Part of a small language model's weights: width 384.
Each number is 500 + 40 x the weight over its row's rms, rounded and kept within 0 to 999. Layers, rows and columns count from 0. Numbers have three digits each. The size before them is the row's rms in percent of the matrix's.

# layer 5 attention value, 128x384, rms 0.152, rows 0-50, columns 256-383
102:449603519479507522485526506501489434468557478519542483540558461450500575490517538488472514511495515499523482557504516468527476524497479534459469490527465469510470564437487387538543416512535490438457510540479514519536524521476552474566438514489480424482561552476493492519496482540585498530526486488515529449466439517520518552520504511470509516542483520531652458473480475479545448528510
097:553446534570465558462444489542557476516531480503501542562518567515522479528494529468539561445546500505504487508521404476475525522495511539463443530459534463509489480468477419540475512470481478465471475557509502531478440467571495493505507462450511498547552363503474489526545475596437513444557518530382452540434477478464449538474456472458508569474544528516551457503465486493459530459503
102:473536523461456483504476534450426506523472504502477540498555526577579487531482442489519470498565428476456479438456592528501480547456473488451559512545462522476471504475509500517477476551540528508503482497452407513557454483419441496523468490553488475478516463470495551513457454500492469519545420483612487588549453449466461581523518490492534532517504494499472505490489440490456557464441
099:456489506508536521594504478453490429491503464411533581472509502497518505473525501514521520549501510494444536468528419439530507470522503501445516438540486490570494461429451396592387520466456513517534531474478539468573474584498533540514515525484458538477458552586503439481468441523461519459487395465411492599497515516489440516416543445534521512543524442419542485536523452531493451525460
099:432490419497495521433439533519486482510540549458494557498449463453463553545535529530504539535464480504526532568544542412581570457468484436451520490463476455452542484490535566538521431510503469548551544549453473471544528552460546448486529513528518552560492497469500440481525603586507489500498504512579497418476486476524476496487447445531512476483511491501523605488517529494548423514513
097:485498466503571510358516482460530547518569511568520512519481499467530435520499532449512526500524549491433491539498509473544468494510504565469542489557552530457557448474554479447471604533570465500471472521476509424465429386518521514465511570432521571485521403445472478544531475491525486477506511491499497501548463489472484498446506513520452517499518528496513504490503490470572505514513
101:479470530490513541599500504544529446485449531518460414524437527554502508509575429454537493473501553526470518505534474503461507496526493506486474561514540501540449501493569531541585548511593486459498458456493509494456492458494505523472507475520443415474526472479537476419546523545484472517621473480516522507432505392530374565472510532546514498498524467530433483495416501506563542445488
105:498462497471466550455505519473483527545487561554549505493477510481416489509489502521501509570497460470529526489519507524423475561487495557483472608422480504513456587462509527526516486473531467508465477522507515657494452417498470516506466492479463536458453415552420462487473463513486528554516506434509487509517484480475545503487512549577502521489546490474415468473517484544577461514539
098:426527524531504486446489479508536448442524505491512508462459447480516476503452388533526521490539484530484500415528531512552498506427498527508479533466481433481513468523516573552480550541406555541552509472493565541476493488505524542495559469488507459480491534528539537532507535547478426545474580618485536466496446431525507511474459471518567499512515587459489507466549534560461510526507
103:525480458458473526469486550522492496500517483500519523505532528566537420453526486447480517596407532522486465495524461518516500539450450518449395494522461539529491445475536420502437599557501513522476469501564522599550517524456471511511541500460530506508551506581500461482444469471493425453497511474510490493509519629493523496473447452429484503436609481568526466578548499495524523509495
102:489473543482476521438505458520455525538597492506508525480517481492491472491453495510473492483494565545516507472573474496511520455508484461555491524502525485491487493551509487555468503443552572493519516439453490569536557505436535484550572536471517535491526580488515543484502492505492602543501534513500501551437521461516544527535483490517558548498500489530597451559480485469486507489512
094:472491531471535453505461502510552504536556467568491483575520447521520538533439472526475478523465514480462517497478458475529524515465492524510542460540576538489368513473480545482521525538466444556581529515499522508462530491537483515485511490493461542516468529541509482492551523563499518409504494494578505498543531545486529572536519490599454457512504573502507516529535454484523503484468
100:539448486517450598561517555468471461508586519510508506449508455449547462493492472488475485487539559498524513440473509545548443503487552515477480546501449498513470482512471501518549567423582413432489520477533515481543458465565468492509489515498489587502455483553482510559433510480426461503430455491508462441502520525502499506526519497520496600471544538480462515575501530496525497512506
095:522447433462558423501540496579549526564506468488507470505507537464473477464449507503529459592491552533560502506563536554479467513473528532460494452416604510479479470538517474462484522508512454380535509530573458498511442463441496528452557492518539523470559513489505512487524529583469447478467480492519516411478490473461512504515508450508404471407456525489549482478534509460449548485496
104:492463453521453552479528556481485484489582524508500493509478523464563461450550409524486577568413571493550476548496517585496476519532547467483489566471455603494508528450443522529458549515474498549522471524484520517509484512553498521468478550460415516452450524540461526479513433424475550535485543468500486468450498535488514521486533548572516470519496441584477483454518537502553535535455
094:477448454557427492463514467543508480455520462511439550481556580404528458575508529484540533547536553496522536458501526465542528517546525452452549470522535448562571498473595520517488489443450516487533502479545487499432501505555446497415452476599414503482498426465507500558593589458553522518452443476506505497509519495495530456531508548473607385514508500467472463463475506441482551537548
094:557527503543542560540452497467468547465516552474458499607544468487517577609455517559457521505379484446506428454467493523514502465512461525529573544451470491578528525501481520573528541420507462513456455438578514442501530458488509470498550483501547522503473517463565487479496464461490418498527509472550515519518411442514431480510510507458475491556434532574518415546477519517526563467491
095:475446556461440507529436461531409471496554572521576455502512491498449507501541579491486467536487486511470485512523502542480538524484582489571494448517514503513469535487528475481514486493503459464474444496497476417503491435548531546486543487489519520535582495494511473533461483500569480551518512449426505508432504527498512535490477535479513509476558433515454520607481551573480494457461
099:557475472514555574513479545498492476569444502463518557562425562505533485449456485498578496449448420486499488549474454517544525500515400445499517495485513418510532534536447520512459484537539505511440525486397524521525533464549511510508528491552458506497518518502488555510515529442474524485487510532498527520525542551483496475490489493501496435603519528498445543527564537614503490515522
097:405497564519503453435511488533446491551565513476446445496462553512469511544538542523500454473584488439511482464559474477572489528500472453591453496439427471525535527523524526537557547499535574442538550565477500493484471450484466540549477519537561536493466530470457546457503511451548496458579514516447502517508488517450525509447520528543496500449616484458486583510502550426512517514509
098:442546437564490452507541509509507536513562435482505489466511560437482507541506515454525513498464577570505491487463489526505507514493555566557523502453556467491557493575488534485530473485487573580532472524525486542536475522493462533464473466446569493523520459481469458553538500528473480608526520527430521492561426548567453547503443539484469456484548523500491502540501489487527464583550
099:517599469554537469484465439443593469465449410497491519541475512512516498496515604474562461530546499570494517480559523431556513480501561484557512496555408444439539531522489509418504435440485479486499506496499553518486521452528496600489615510475458502481513488527559533457538507522583442473473516554520472449459526447449505530495485463512477518492590499457581526529442562468487547500486
100:505484533469555468454539477549419452457517510477479504388466454466489486535589432494481531554477484505499486529471481486540465502490621540538418445472463496501511507548563508460491422549541512518533418514483567489553461432413496477507487420555521489488546491506603533533588565531434484452467470444483515470496567567528481467482449477494515492502446508439428531488471509535489532514519
106:552414526553501509526514440496447487418529496443505484485534498502478490468503511517516456485503485481486438490561528413487525489522477551457528495560479436483526434482505503525525466465505485487535476453550528487534575518519563470507491477464530446469512517519514525446533512544498442450532466584434560434578505460447510453498459442465405511521426606445497496514491521541491536514473
097:465459475499537508429452525485452512501540480458479493525500529536522496464453504516484518517516475453551466514478462564519504530559502538557425540439606405523501517590546478464475438489481432537504444470576519491415612496492436534507499474548472525476479459433472525565529526525521504518536494516523499585540548512564509488442504477454503521560523478537558454498447539498574539492530
100:499507476480517458564450439517478552537488526447525572526553472542490421506468493511502455523526502482468448507456487586475487502568524542437495484452522463475458524504489464444512484469468466477524501519543528570516524555527551533453492513588523518570548509538564552439505510509491506489421533509520611486575536449529508458437491409506515429465501479489450395542479518510548542593450
089:513529493471457462421506465412449525507480508585474421508518557529564493495409526451523470480539468508485440494482471542471509496530497431532558512355491534480516465514448460502536529533545463475532508512524494490478496521511503507534495512496574529460497521511449525494550539554471555422513470508458483487516517452474525434538476455448482495464448490498528490487462489487554506449455
097:552497522491603513444503486494565547519538488542482512501503572443545522447515458506456484469502422494509483511541482518489513488447489428480543475503499494519562467561513516447508529524426460451488507495496509492510542563474552545480512517565462510503427651465475492492498509507551476489527525585514490513476564433511510547536512506450468532540424593419532565533497527423484473439531
100:439523463531466456503507473522504578467401496459529510502460529511455516500467412443454515502526510517451526449578417427503556504531529449533444520497466487482408462526450509542514434562504427512477526552524485494554472489525570462501481522499503442468454529568468463499480495515417507513496469473480551549506513518594453522538449552483452513461491503548477467569507514523504548546489
105:485581523560525525470498423519482480446581531494525505557507467462506504489438531472472516450520550535478480503473411495437452524514469523532528463513430469486521465572451459554503493460485488515485474451544497481461555481509498479505503535474460464454578463487502535452491559503426489507459498534514468471533499471590541494518569406546522544459469460429523485503439469534519519493584
100:492472516458462498507494532514469506547511509439448440552563479540518474517482461559514553434512475489524459486509542456518509518510482528481496481548494540487499446513526435507511492497477459365474432512515478505465499530426488439454451533546438549489504505509537491567473388502490503527529553483538526457541575501507464484504471469526538440519432485479545414495567567497530501510481
098:517588456521485594498418531478562445432539532482417503504497465515445511548506451466494471439510519487467482519489500513479540514469433512477473450481456439543587497484523487551477497521479441514518529496574537473514482497506526480489609543517560516475384545406459490468522532475514526501423411532551503454520533544538526453505520524424486478516527462461490524553529541550567560493555
095:488526495488448537545512480515471518478606456545528401482423603543510528585462529531467529457451514490529557474501501553474536454513480480504544490525579509438551435527572478532473480454504510487476570492527511437548564510521513454476517542577515494557579487594601476511505510397485489562580524479492454452569543524478513499443474472476541477507538568486523570525540533510481491520465
102:450518501511514552507488466468465486491515490519500475483462515496531578499464540471485472449545454473459469596502512473498584483570522428491559489537567476401461553499562542533495538549438483515551612557474521486498466522497432475556472439563529526516530470409466481433456442458491481449509492464425457492489523428550505437456497492487494450506489449508536491460505484493486510546566
101:508487375385523428560522494542435444537542516499527466533520529461497567412435472497516518463508532523438510497544465551478491530539493497555473485477500493474533495541531507427506527499484542525536492463534488482424453501468556495455503469524551436515541472567516528474535515410511507499438471521495509460488507506421509550450567586498488475517498489528516451516449489529501501473463
101:499574403488490533508493496534523507488518455592496508531497478514498493384466472537492496506532559434491526530536534536417579547448496499482485494550515445447534496537563475407458492451516524450541488495480479554460416443503415483483496581481517574534450448479551560498563568523511561519496501508470480517520475484460484582477484483457437484567469543516535491525469534575407554455556
105:529489511506552535561486481508518510561520554547544488443537454510414445499526512538540497492515580607561493550544474522464488503435503474442437477477492521495514576585448519522537489456520506547476514518521468493490483479558512512522488455523385535530494498471502465488482528419537515545569506505470413533446465532500532453490435557527506438512565475488479467481514477534529502457467
096:424562539505527508449529457533493519441479520451464540607512444497439464520542504515480547485405453524462496517532466572539441502421473512510537602479476511553464519479502469479559493515496510512446500466423463590485462446508493495498541493461455404509472498505485440562522525529489472569488491456547478447509502521509587433406494516523450507485468517443507528493507440545534481457430
096:515543505471487507481454466483490496551421476513505483511539543450504549472502533488490444534482481518486436509529412495467535510499467554462474470482475504537540530477494477442441560417495467528493432452528564469533551456506478447473427481511614494531538511462536482480486471513524517506537442530476516476436470527484542437462479609516556519425423464457482508580573428448509522558454
098:499519453516557480482509514542490489574556482466466493499566498489472538500523559475451507501529495486495405521478465509498516489499529455514549508491500518533471493505531492459537512467530502553517461609455570499461537531592456552517499521547459481533545516564516467510506500519515482507522486444461508529530467532542448559479487487484519537399478539487407549448575508500489473516466
093:480503475528433555511475471468509519491551500460470469484442516504470498489490518526549473523419561489483479528476619475497529437494573497519543518459501537497502479536454546533473426492443574466462496516557480510442576518458516471497503478465647479523523489456525489485536531509445458546497383477477543513519534573433494462575522538531490568520462530450537463552543506500502471549532
101:500438454547532558466455537492453507617455553515499472519508501474526488449489479513569567473490478482509490603552485485523424465416480483517456571499541526525508407446489486538542527480487495509487490492526489436507422589509468490467514510541527486392466442538460495511498490506484483467574502517513452523546493408524479466521515518478518459505480517445537400498521476473573508556480
100:467502495470501520530521450462530450500503517491549470473562444506495535433513441556477484473448451466489486550536461478526575502546486489505527462513464558455505541500509474480504508452476553493505496503500399491478509526479506504523487493531471494505524555472452510534413567476475558498541501534522545491543518491484506503526446513423470436475469509487550573528448532407497529525466
099:445450501492526484432458433470507534498529484527467505490536537531517548503532511517544454489396480515470504453440483562535558501580521502450524511532541533400505494461526508449486488610545459541428518518544536544512499424541425505473496495531519527496516555515543515536457529506482429531478483477501486455459575357499510532520498458524500526492509455520482479541478534443455472462442
099:529532499521546560497411444505529559460518492517488532459460486505520492445465495560600539491429525448514508469459486493492497495532454477502446507523506524564485453515529460439556483504469496449525545546519557535459496506495478506470460590534500514543504460465477486516479426542517422470496483514494507506494507457470460459468526467440452497550464431497502444558520486452463461524546
097:486477488533531482475582500486476448508450530515505408436502525477436590468556515536515489430453509481527445449429446455534518492472500478482582543488459535464505429569534413460503515483523498495472536543479541553399468496545499472531575422444516548418501495509452462482495472446507425492447446585475529497453492481506469507542449429503453513553517582569473471557532563464456471466530
097:501466440489550476516429508497448498479560508525444528495494523526482543464439421559490572491553506486455521583505461457474519537457518521535553444513462467512517529439535548436477483483520467439506562466481427490505514484486565494435472579542517524494552449542539507481411510565478495467446551538530525563502511490514473531512489511534464498495449359469494500499505499543428421470489
097:498497450498524498567470533569487524476456474462439460545552564489543495469541571486494503504466531439467459508450477546513416564503548489491407419430528521483481482532535501532470469503536506504472479471499427491521479477534503525489494438484448540557452498655509521538513511535499512554459490568544509498471441516484485439499514458472542472547474438474453501611505510502455512480480
098:575520501548493547544472461511500553489524484464526620513583498515479574484528516486445580485473491465552457602493501474487517529470453510468491523483515500509541578528449562462469514462534468470454546565429448488520522515471491444544513528495443583493579547588494506511523461586550443579564450487500468523391502535539524518460524479492458461450545457487477442464437498487535524498543
095:489560475448502523470513571564481583523515482445436471484560465475489580506553476482483533445523612455480543460494477474497518549503519507531497435503475406494499448503475493471495536432508527514540473548530496487494442483522482486538461440458463484471463477627492463528509503494563506513552519504516492509499549539550495509531440482429487500462491511443493498459542512513506490487424
098:530447443482513464509522459508536419532499516540529422526579597500487480582499464479573479471475540439485435527493555494578521498430507510457545562462497473531449500476458479485533495463491541437449540556512536468487560510523444475588519502489561521500478512501471452547420536501467636508472524541467495520481480529563460486517527534473532510532526572506510485512508446573481523475528